Weights of a small transformer language model.
Size: 5 heads of 64, MLP 1280 squared ReLU, vocabulary 16384.
Architecture: RMSNorm before each block, rotary positions, biases, untied embeddings, normalized queries and keys, capped logits.
Training: a variant of Adam for these matrices, 8825 steps.
Each number is 128 + 24 x the weight over its row's rms, rounded and kept within 0 to 255. Layers, rows and columns count from 0. Numbers have three digits each. The size before them is the row's rms in percent of the matrix's.

# layer 2 MLP up, 1280x320, rms 0.0878, rows 1060-1109, columns 192-255
033:149160120137116073129154084134124087144116137101143103057169169108109109120158126156153113117108130140111114143134171137111228109119118108149135126105129135144136127120117135123145122097114150
190:118124174121111139117138126144120127177142111086144132135140130112172157123137104137149079136146099127104170164139164109108116124118134139088110104141101059141146133076122089091131092100127138
179:078117144134120094133099162124160112128141096073167139108120138096163100131111097157162153129142170096143067117128128118116091095101137092084131147114136144109188134147098126075147086125158149
038:119120123128155135140165090076126138123133139140134140089137123086129079127135129145138108115106125145106072138148130075132163104155121103140101192132098149121145128120128134144119085112131112
159:080170134123129135097117143148129126154110143083148112127117126087127123134103130149133116111180168111127097158128108106169143130107114107099147119164144108121157142112139098121090083139162166
053:168155142137164108105141081150123143138102144090152122116104176116133138128125079118125108102105129154130098155155158122118156135126135121134117132154130131148143145144112158122132091106143152
030:110113124134142136103113138161131114121141122082111132112178081097140117119133113154129129120119143104127108107139134125122210118142098140134112133125170143152111178117148138133118139032148138
029:133114166173133122112139110126138125134128103099110126179137137093115124114163130116135175094070133165105087139151142100096158134091140133120095141117128163129118128150118135137097118099109165
047:128106131144157135151125110133127121118128154124113069112130112094111118122111162170111064142111166156102106127123151079082126117114129086106127127146129138175122134098117145155115090118173145
027:115109155176067121148122088126135115146114153106100124138121152061098115144148119119147075090107087135119065134120163104108169105125127131132148094194150141152165107083122141130107132099140132
037:137122146107104134197146128119168070115162135136142128118181133144099153116098118153141087138125143171111046163126164132127143122147104098135086092166130138110083151052109136150140102091133113
027:104108140138130113134110126126122096149130144095154111164107108094105129144124128101164132148135049123137063137134102174118126114146112125128101116117177098121156109112148148132147080113134142
196:102119124157160176171143123096144090181096125085134087119109130159119155131084133162153139135144174127131110124105124149114126131065099155101070077140140087139109102134129103110106133109098127
027:132137158148116104161126113158090110134083154161120118130145107125123152143133114135191139081113116128091124156125113090102160115072149154142154105126130138153172134148155141098149099095129113
164:104142108153139091164099147121111136081150140112157083123141103109143125147175106135174156104090115152152151136116134098156122161093145084130111109107151133187111104158132139117147138124129121
031:089153154124098128104137134087128108119138125130126135104144128137116101114142108159153090096128167157100090106127141121091134131119142124074118135121137121117135128143131138101100142137140124
039:179108147104127126153151103080154111152130133121144111111117131123107103091173124153087114100104137140149070124137123176097122134090131099126149095147088095135112119152150179124135108115163107
183:117155088172139151154170150139122142118148120097118101122110138135143131139106112161092154166138142133085108144139142172124128120117150106134119119140160137103103126091107110125116106158146096
029:167134116169145114123132148141134113155100166140115126114123120130135118116146153146103128143129132127107069131150149121075160116113139128124128101206135117124126149084154149139087106097130140
037:109135124151117118175122127128132157193116128099148150101125111094136124139136115142134102130093099168108074113119131110129150151164108134181084107185135142096100117152130164121082120111166114
170:183141176112165149100141089188120167142109155126101125095110150103075145151117138096104149117100113127155080130129137134137095071082154125100133183095094105131166123125140127145103120090143111
033:088116134122139115140141129117144126129153158110111125138117148043117119108148102161142130154099149143120074141125129115124168125097131086132081108079150117124116115138102144121133100094153107
179:133130153120119135116144169143172113126097106114112137120139097148085080088136115149164131126165101124109131123133156111144121168097161129113105165133153160136147115129137115109146155149170105
027:127106105158080135119127097119135099153139153111145116083113145156123139085167128155134126119142183136078127135123187102134134137119161078146143128131150147140127108123116121150154094104098108
168:090127102101114121109158090120094137134120172110184114138104132131164139149107132133120125125158132146128115175133085137116154161098137169111130150118124169129090132092149142150109161133190126
145:137128132125113102097100113138150121140119118107135105121129101117159108143172116128154071109109125111149137107105144120113154117122146102140137118191148112174122110166166138121129076142164064
052:129119152132113099138129132103150096141103132140123089085152116125123110158130132167143075079144159145142058090127149083124115119087129117107121127162097148128126107092138125127127122085148157
026:118075122160118123120109111113113116148108121087099113071119137118156113095130121144128126119125137096108123123145194113107139127133145131118131119148153126134142105109135124129132082119128134
029:131121135140096151152134127131120106164127136082139121131155097096081153138155097198145099082146123128132099156117120098115154141128168139110144109133123131144156115106134142111129100110127104
028:146070132116092114092148131146149120151127122115129112130151124089141110145139149167137136118124137121157123087149147104083157168119130125138096100093121174130149109110147102178089123102163114
029:120138132133112122201087104093142104132115095123157108141113119117107148123141123129152157129119104145111087135158132099109182134120126112120087135112147121126139069118122112152150103148165156
035:162139117102108112164122114130127123143140097122129124147097140126149153150125123153157130158118119104139049067142142097130175087079127102106125099167137129132135090122102144143149135104123099
027:152129204143119148175123120135108131130117124142120126130137115113095127119096121126145134098121156152149092095149152144105136155134170134150115110138132132170159080087169085125137125084157136
029:126154157131114126140095120096134122128102144091170130128130113088116118134125166106116132125153151154084117162151125098090153147109165144139127124153144108155139119117124143123117086126146131
178:154136138144168100098127124129150144118134092075138151115119140101121121151161089186107162118107141083133125169144132124136103115133142116116112104155150112136118101112110107139103147109185130
033:126114110155136139126153097159128113110104139113147091143114141117118102080136112123184101125136072118110070148148143118115147113133171128156114084159150129108118121123122141115096071124152130
029:097087137162143138134118160122136151102103150128152172095124141152103089123123118107152143148139160121111061140147132095054133101142157109141103123131132147149113109092122106124130151135137145
041:100146122139133158164151100109163139157151136128167119095086118136091137118131137173143105096147109133091083179142152140106147136127115106126129120149145112161141156142090170130094105130188161
025:127131098152123092150087115130144113106133148119129092114170114116154118139134082120127133124087134137130064129143165129113118137153124118118148139151127120131089129135130141090097119105087153
040:124147142147164128126141136133118144147131133090123131095104111114090154125160114146129109160127110162113047123142092117137144154104124104141103113142130140123117135131129129097142155089147136
182:125118190125154101147127176100105146095134129138109146097137168117173142121103162129135115169152152143132142162151120130151128156145153133170089121161160153177101128135162133123127096120112147
028:147134095162139097173138105102129111093074144091134120134030139111096136117145137175091127101134158103119113182088130106136128149109144133118173204158116128127118120159135142140135103114123114
150:146143085133123148137148118123130153131148122116126167150127133110153127106141111123097128137145071125112095126116129136139136131109093159129145095125138110119143142135101140109136139112150140
030:107170142112144103114081115104120122132163095099114158157134101061097138121158137143137112151145136156108103152162148082118123123130138080131122110138139129126191090137101161128136107137127181
207:088121162131145117152119167118105155146089133116147119141117112130165100075111105133154114111100145168144136123108121138164136134102116140104147114134159140134130155079153134148151116119151139
027:134140159113121109130128097126187112130096144093161116130115156096136173113141095146151135111145144144126109109123194116077159103142165089144141143155135141120111087129138088128104168136112135
055:118136148103101124139177102143149110155080139124106075101087124082097123120135098155169124153148117137137073144111130136165155098111149116129123112172130139122144165158127124169110113125176160
046:128126173127138121159148133092140116162137097119132113109121131095081117164132164127127061141125138175124080116136139102113122044105114089133099123143129143133105130125118145144148100075120162
192:099107116190162130149132111130112104140150107148145114122121168115139167170130172160165124109128138100137090137134133165126148145074094127162133118144125124131128158121096161146146129097113159
031:120119089141130138141117110112184127109106147133124141112153142123085112132152113134147105126094149146119056150132173105152134135134108135143112146153130119149109137137143152146146124145121134
# layer 2 MLP down (transposed), 1280x320, rms 0.0803, rows 1060-1109, columns 192-255
017:140143153131126176117138135135140135117142097157106154134127084155118125136099100156126124152119126143101144113115118112130063160164097113093141129185092128118103136139115156147144146148118128
193:173134153142107145161130152155137152123166112056131136145118112117142130119140134112147142138108119112087174155152114141129133140121150141161141111133120106138145173157115148124137179149121174
185:120134109133104101172136121102122152167139122076109153155143129125157104119137150162107095129066119132119187081109124092120119126131141089154133128109180110147135112096111167148132101156122122
025:118162098118104124144170122098106144133145146130138089139157096141129101096114123164105066112140113133109134123142104087148159158158096128172106127129118127139132068126127135098120140113111185
176:142147131125111182130071124152138123146146152097118132139142142126120166127098145100099117103165149144115143139115106124161136137177134141145162122126121123162153151095150103120121125128132163
059:148129114147128155164132097107111110140122118104132141143166124155130134104145128133118089147129134127085129110117122075129161138112154127115147126098106156124109124142153096133104108105150111
017:053109141136098141156090121135147159123153126164119126127106100162104150128158153140129135112136098124113155147114179098106137129131118112136097102143146121106106156144148125130135084139121146
018:133122150146075125134147123132148106096156090124141105112148085171173096127171127161118139101143124136105134120120116080114103174086103095145105123165109092122136147112102118105107093137100154
043:106113119143129159120081115125112139106114114132105146187131133165141117173107105133136138135174115115151163168116134107153147125133142139129136134135102115093112133172124119106105132144090136
020:109137109119113144144110117140156097101141133153107162119111161169178091116112146167124108117152163137124135104142104109088115138116120099123108148106140102160110070136128145134113169158137154
025:129130129179133131152116120148126115154171128141103059155140132198128112126109118170141138130135154148100115119095086093090128159163100136146138130125131126158140134157142107132109140150126097
010:158136160138082077173185139094155126116165156130146104136102089134201123142120105146122136124160139125073131147101123109100173141093125120163094126141127145146122148122142151127112139165137158
190:128127162145080154119129120118115148165129152119121122166126137107123186161098130143166147126056173114124138131137100154152185124065170136137089115099117143132130149130180123115119124146067123
010:120123172163084114142125129154144092092170118160078116138142101158109146114124147164168133119140143111105170138110139077126093156101093101132101144107141103133118153149121140143096104175128191
159:126145128148132147146153129143124129117124146186134095126169122135104129144127088113131098146143134120118138152158188120167118140117143100147124135099131134180120072117105126137138099125173124
023:168109141134140122130129152131125126095134135104126126135152143146124111135113160113141167132129116139130185139132127149123098111124163130113147175067142140151117132153137096115136144137130117
032:092127162106103138155143118137134103114130130123092116142137107091124128137112152126130132155101088064124173139182143116086092136156159129168141147073159152153132108144109144155114093139111121
193:124150163127099134148131126146140116116116138142138167130086115108121119133155154136128161082179138119126137110162148114077133094138139147170156110165112130138110136160131102098155147141126140
017:084133137169096162128133160140124116111152139132094142109095066117102138114160102148124127116124135127118173138116167132146161158125122145149078114104134147144120125138149117104129131130110145
034:180118155164125180144129097094179107106116103105057149124145096167067144184109122144128149121114103117123171098116127102108135166156140110104131120141113139084114129141140117132112125117146155
169:111108094162122147123086113126127135104130130110112131129135129157103129135123163152096126122143118144134154130137116157126141137123094126109114159085124114131144143141118154120114103141142135
017:117142142152117123144150132146122089113145105159111094123136106171176092119167097172140129108136083151157160110139122128120118137125111128089116118136153094145112161144121108127093141157119148
192:129183174137173129143145145118172088104101083158134152168155157137107128122123156147110165159152110099130162086144180113131165099139146132123164140124119152148110114146125130087118141166106112
013:120134144176110186151091133150134183101141119143110130088140113152103144138144113146102129127125119120127219148130123087121121151144114129124122111129139117120108145160139092114091116155121164
157:137142092172103142143131141103107118147114147148065102116137110130097125158142091135129093139143134102135122108174109096118147114131102120165087142123126138099106103156140147138094083150140116
151:151149166151131110103156163126168131137127136136129121114121129123169140117140131107170078121108143082113135130124113122091105106131139100129155150165108112177114148181177158097128080185157073
036:111128179119134130141156098129119144105131127095117153130154175155109105178088137112146144158118079122148186197113127124061102095099096124100129181096135108127131125127123161143116110131121137
010:107126164152096145158091128146136135109162109161112102112121109141084155095155184137164107123138115114120161142075122100112119172110095091113084100128132081104123147169128130104102049151108154
016:122117161147091217137084113152149118148156118156086137167110123137104140120150174150157135136104141162115118103080115057099146106129113106092102101152115139149095173152143174119135133158125157
014:106155113137108192162036156122106151106117106150110125141113114128088129118154089129115110142126090140142175145129136110103163143144119115077141138144122113125163119165128127154128126152116125
033:092124129134086167136115105127127142130116122162105160105105124145145111134159145155125125153149099126118133160138113114089156138107086113125093115089105137140097124166163133097091070156145121
033:128117129182138147128149133131154150101120149128134132113154129140112130142149159120127089116127121132121194122139128174129143130117176172132138160118107164142154132121172140111105128196135099
011:094118149165130175166102142121109133117150124113120138128108109143087132118111097144132119141136149136133204160144163091128186129141145141095129161084144124092127142174148131173101135132124150
016:106122140171120189144112123170143135100150113153115117100136115133100140121158121199116094128128141114108134156110114090120055147071107103136093093148135121134126154155137117132086098132130135
173:149167137121127081144109106092154079109164147095096099151126094147133120116127098123081098138128105133154157144158156113126135106142150108122116141087143122153108162175098089126130130130127137
027:107122134158144132147124141138141137074143132120115136165133107135137086147165104118064130108133089127107181124137136115099120116187149132175129154066153121126081138150110122146108150181115141
015:114138160165122173144102141146160134119154129115104091134127121148114151117124134130139108132148137147139156137106177094137162128104118096105105136106113123133103152143140139173117121131140158
035:167133149134141143117129128149129114136154138126107123101169140130192120159106115121137146142140123102119159153163155093132144099133136140135114161127126134143151161142151106133125139137136114
009:098141176139091114146097120170145097128168077170078121146106104143113148109121176143152118126127125122118180140109144107128123144129101095124109141125133103124108167149123130142084117155135184
036:101158116138117113143152144140134158147120161171134142087158119116171129141141128148154110123132087118131146152189140098115139112124132160181120139130155112128146118140088142162139056134137141
174:157114158136121171092125094097155125111132127125158134118143146183095168126158142121150125159130108095120127104113134130142144153140145157125117162139150125153120105143131140176120116190127137
017:081138131138127179142167178137144118128152117114107092134125069150099113150113105129071096146152173147112160125116124074128138150124117106138081156130128099143143146170132109138122163157123140
149:134131135127147125117122139156101133068116123127102131148129151130170084078124149120121105132155152121117133146143122114101132124169109146140134080141130111125126150154147150119118136167180135
021:107126146126123092144135139140134112089124131108099138128147145143133124155135182119123139145141134131129255160153139135116097095132162127139152153103132131141128105136143114133124156164119135
205:148121130120130142110142155107091152123120118152143108118136126155126155099134115161156069090156142152108155102110143142170141111181107143144148157091112070079156139163102127162140161150163108
016:116091125167121225125107137098113121115125130134102151126111119124089127137129126154111136145126119130112158130111119091107122124135151136087161119123143148138151140171124074155102144149116152
057:126112136119109127101162128109136097096127155109139104160125134169163119133123132151146119096164109123159168109132101144117164112096145125160141167128128102147105124139115096081118158104119147
056:165126122097143139116125143165080148122084181135137108097156122108153122179118135119129123132151128097157213132146156128108138117155132120135132171105121143162124140132134117113131162129095140
204:141184142135103094138111135116107126154113153169087144136155122139099109132128147139144151148109130171114078154140135133141125129132101153089156146123131143098154157167171130161127176152096140
035:060089128126116119135113093130124101102139182160126144177093147115179142142106163120132130128142131149095154120136145124124168140137104123118094148073128120145114157119146134177126118155146149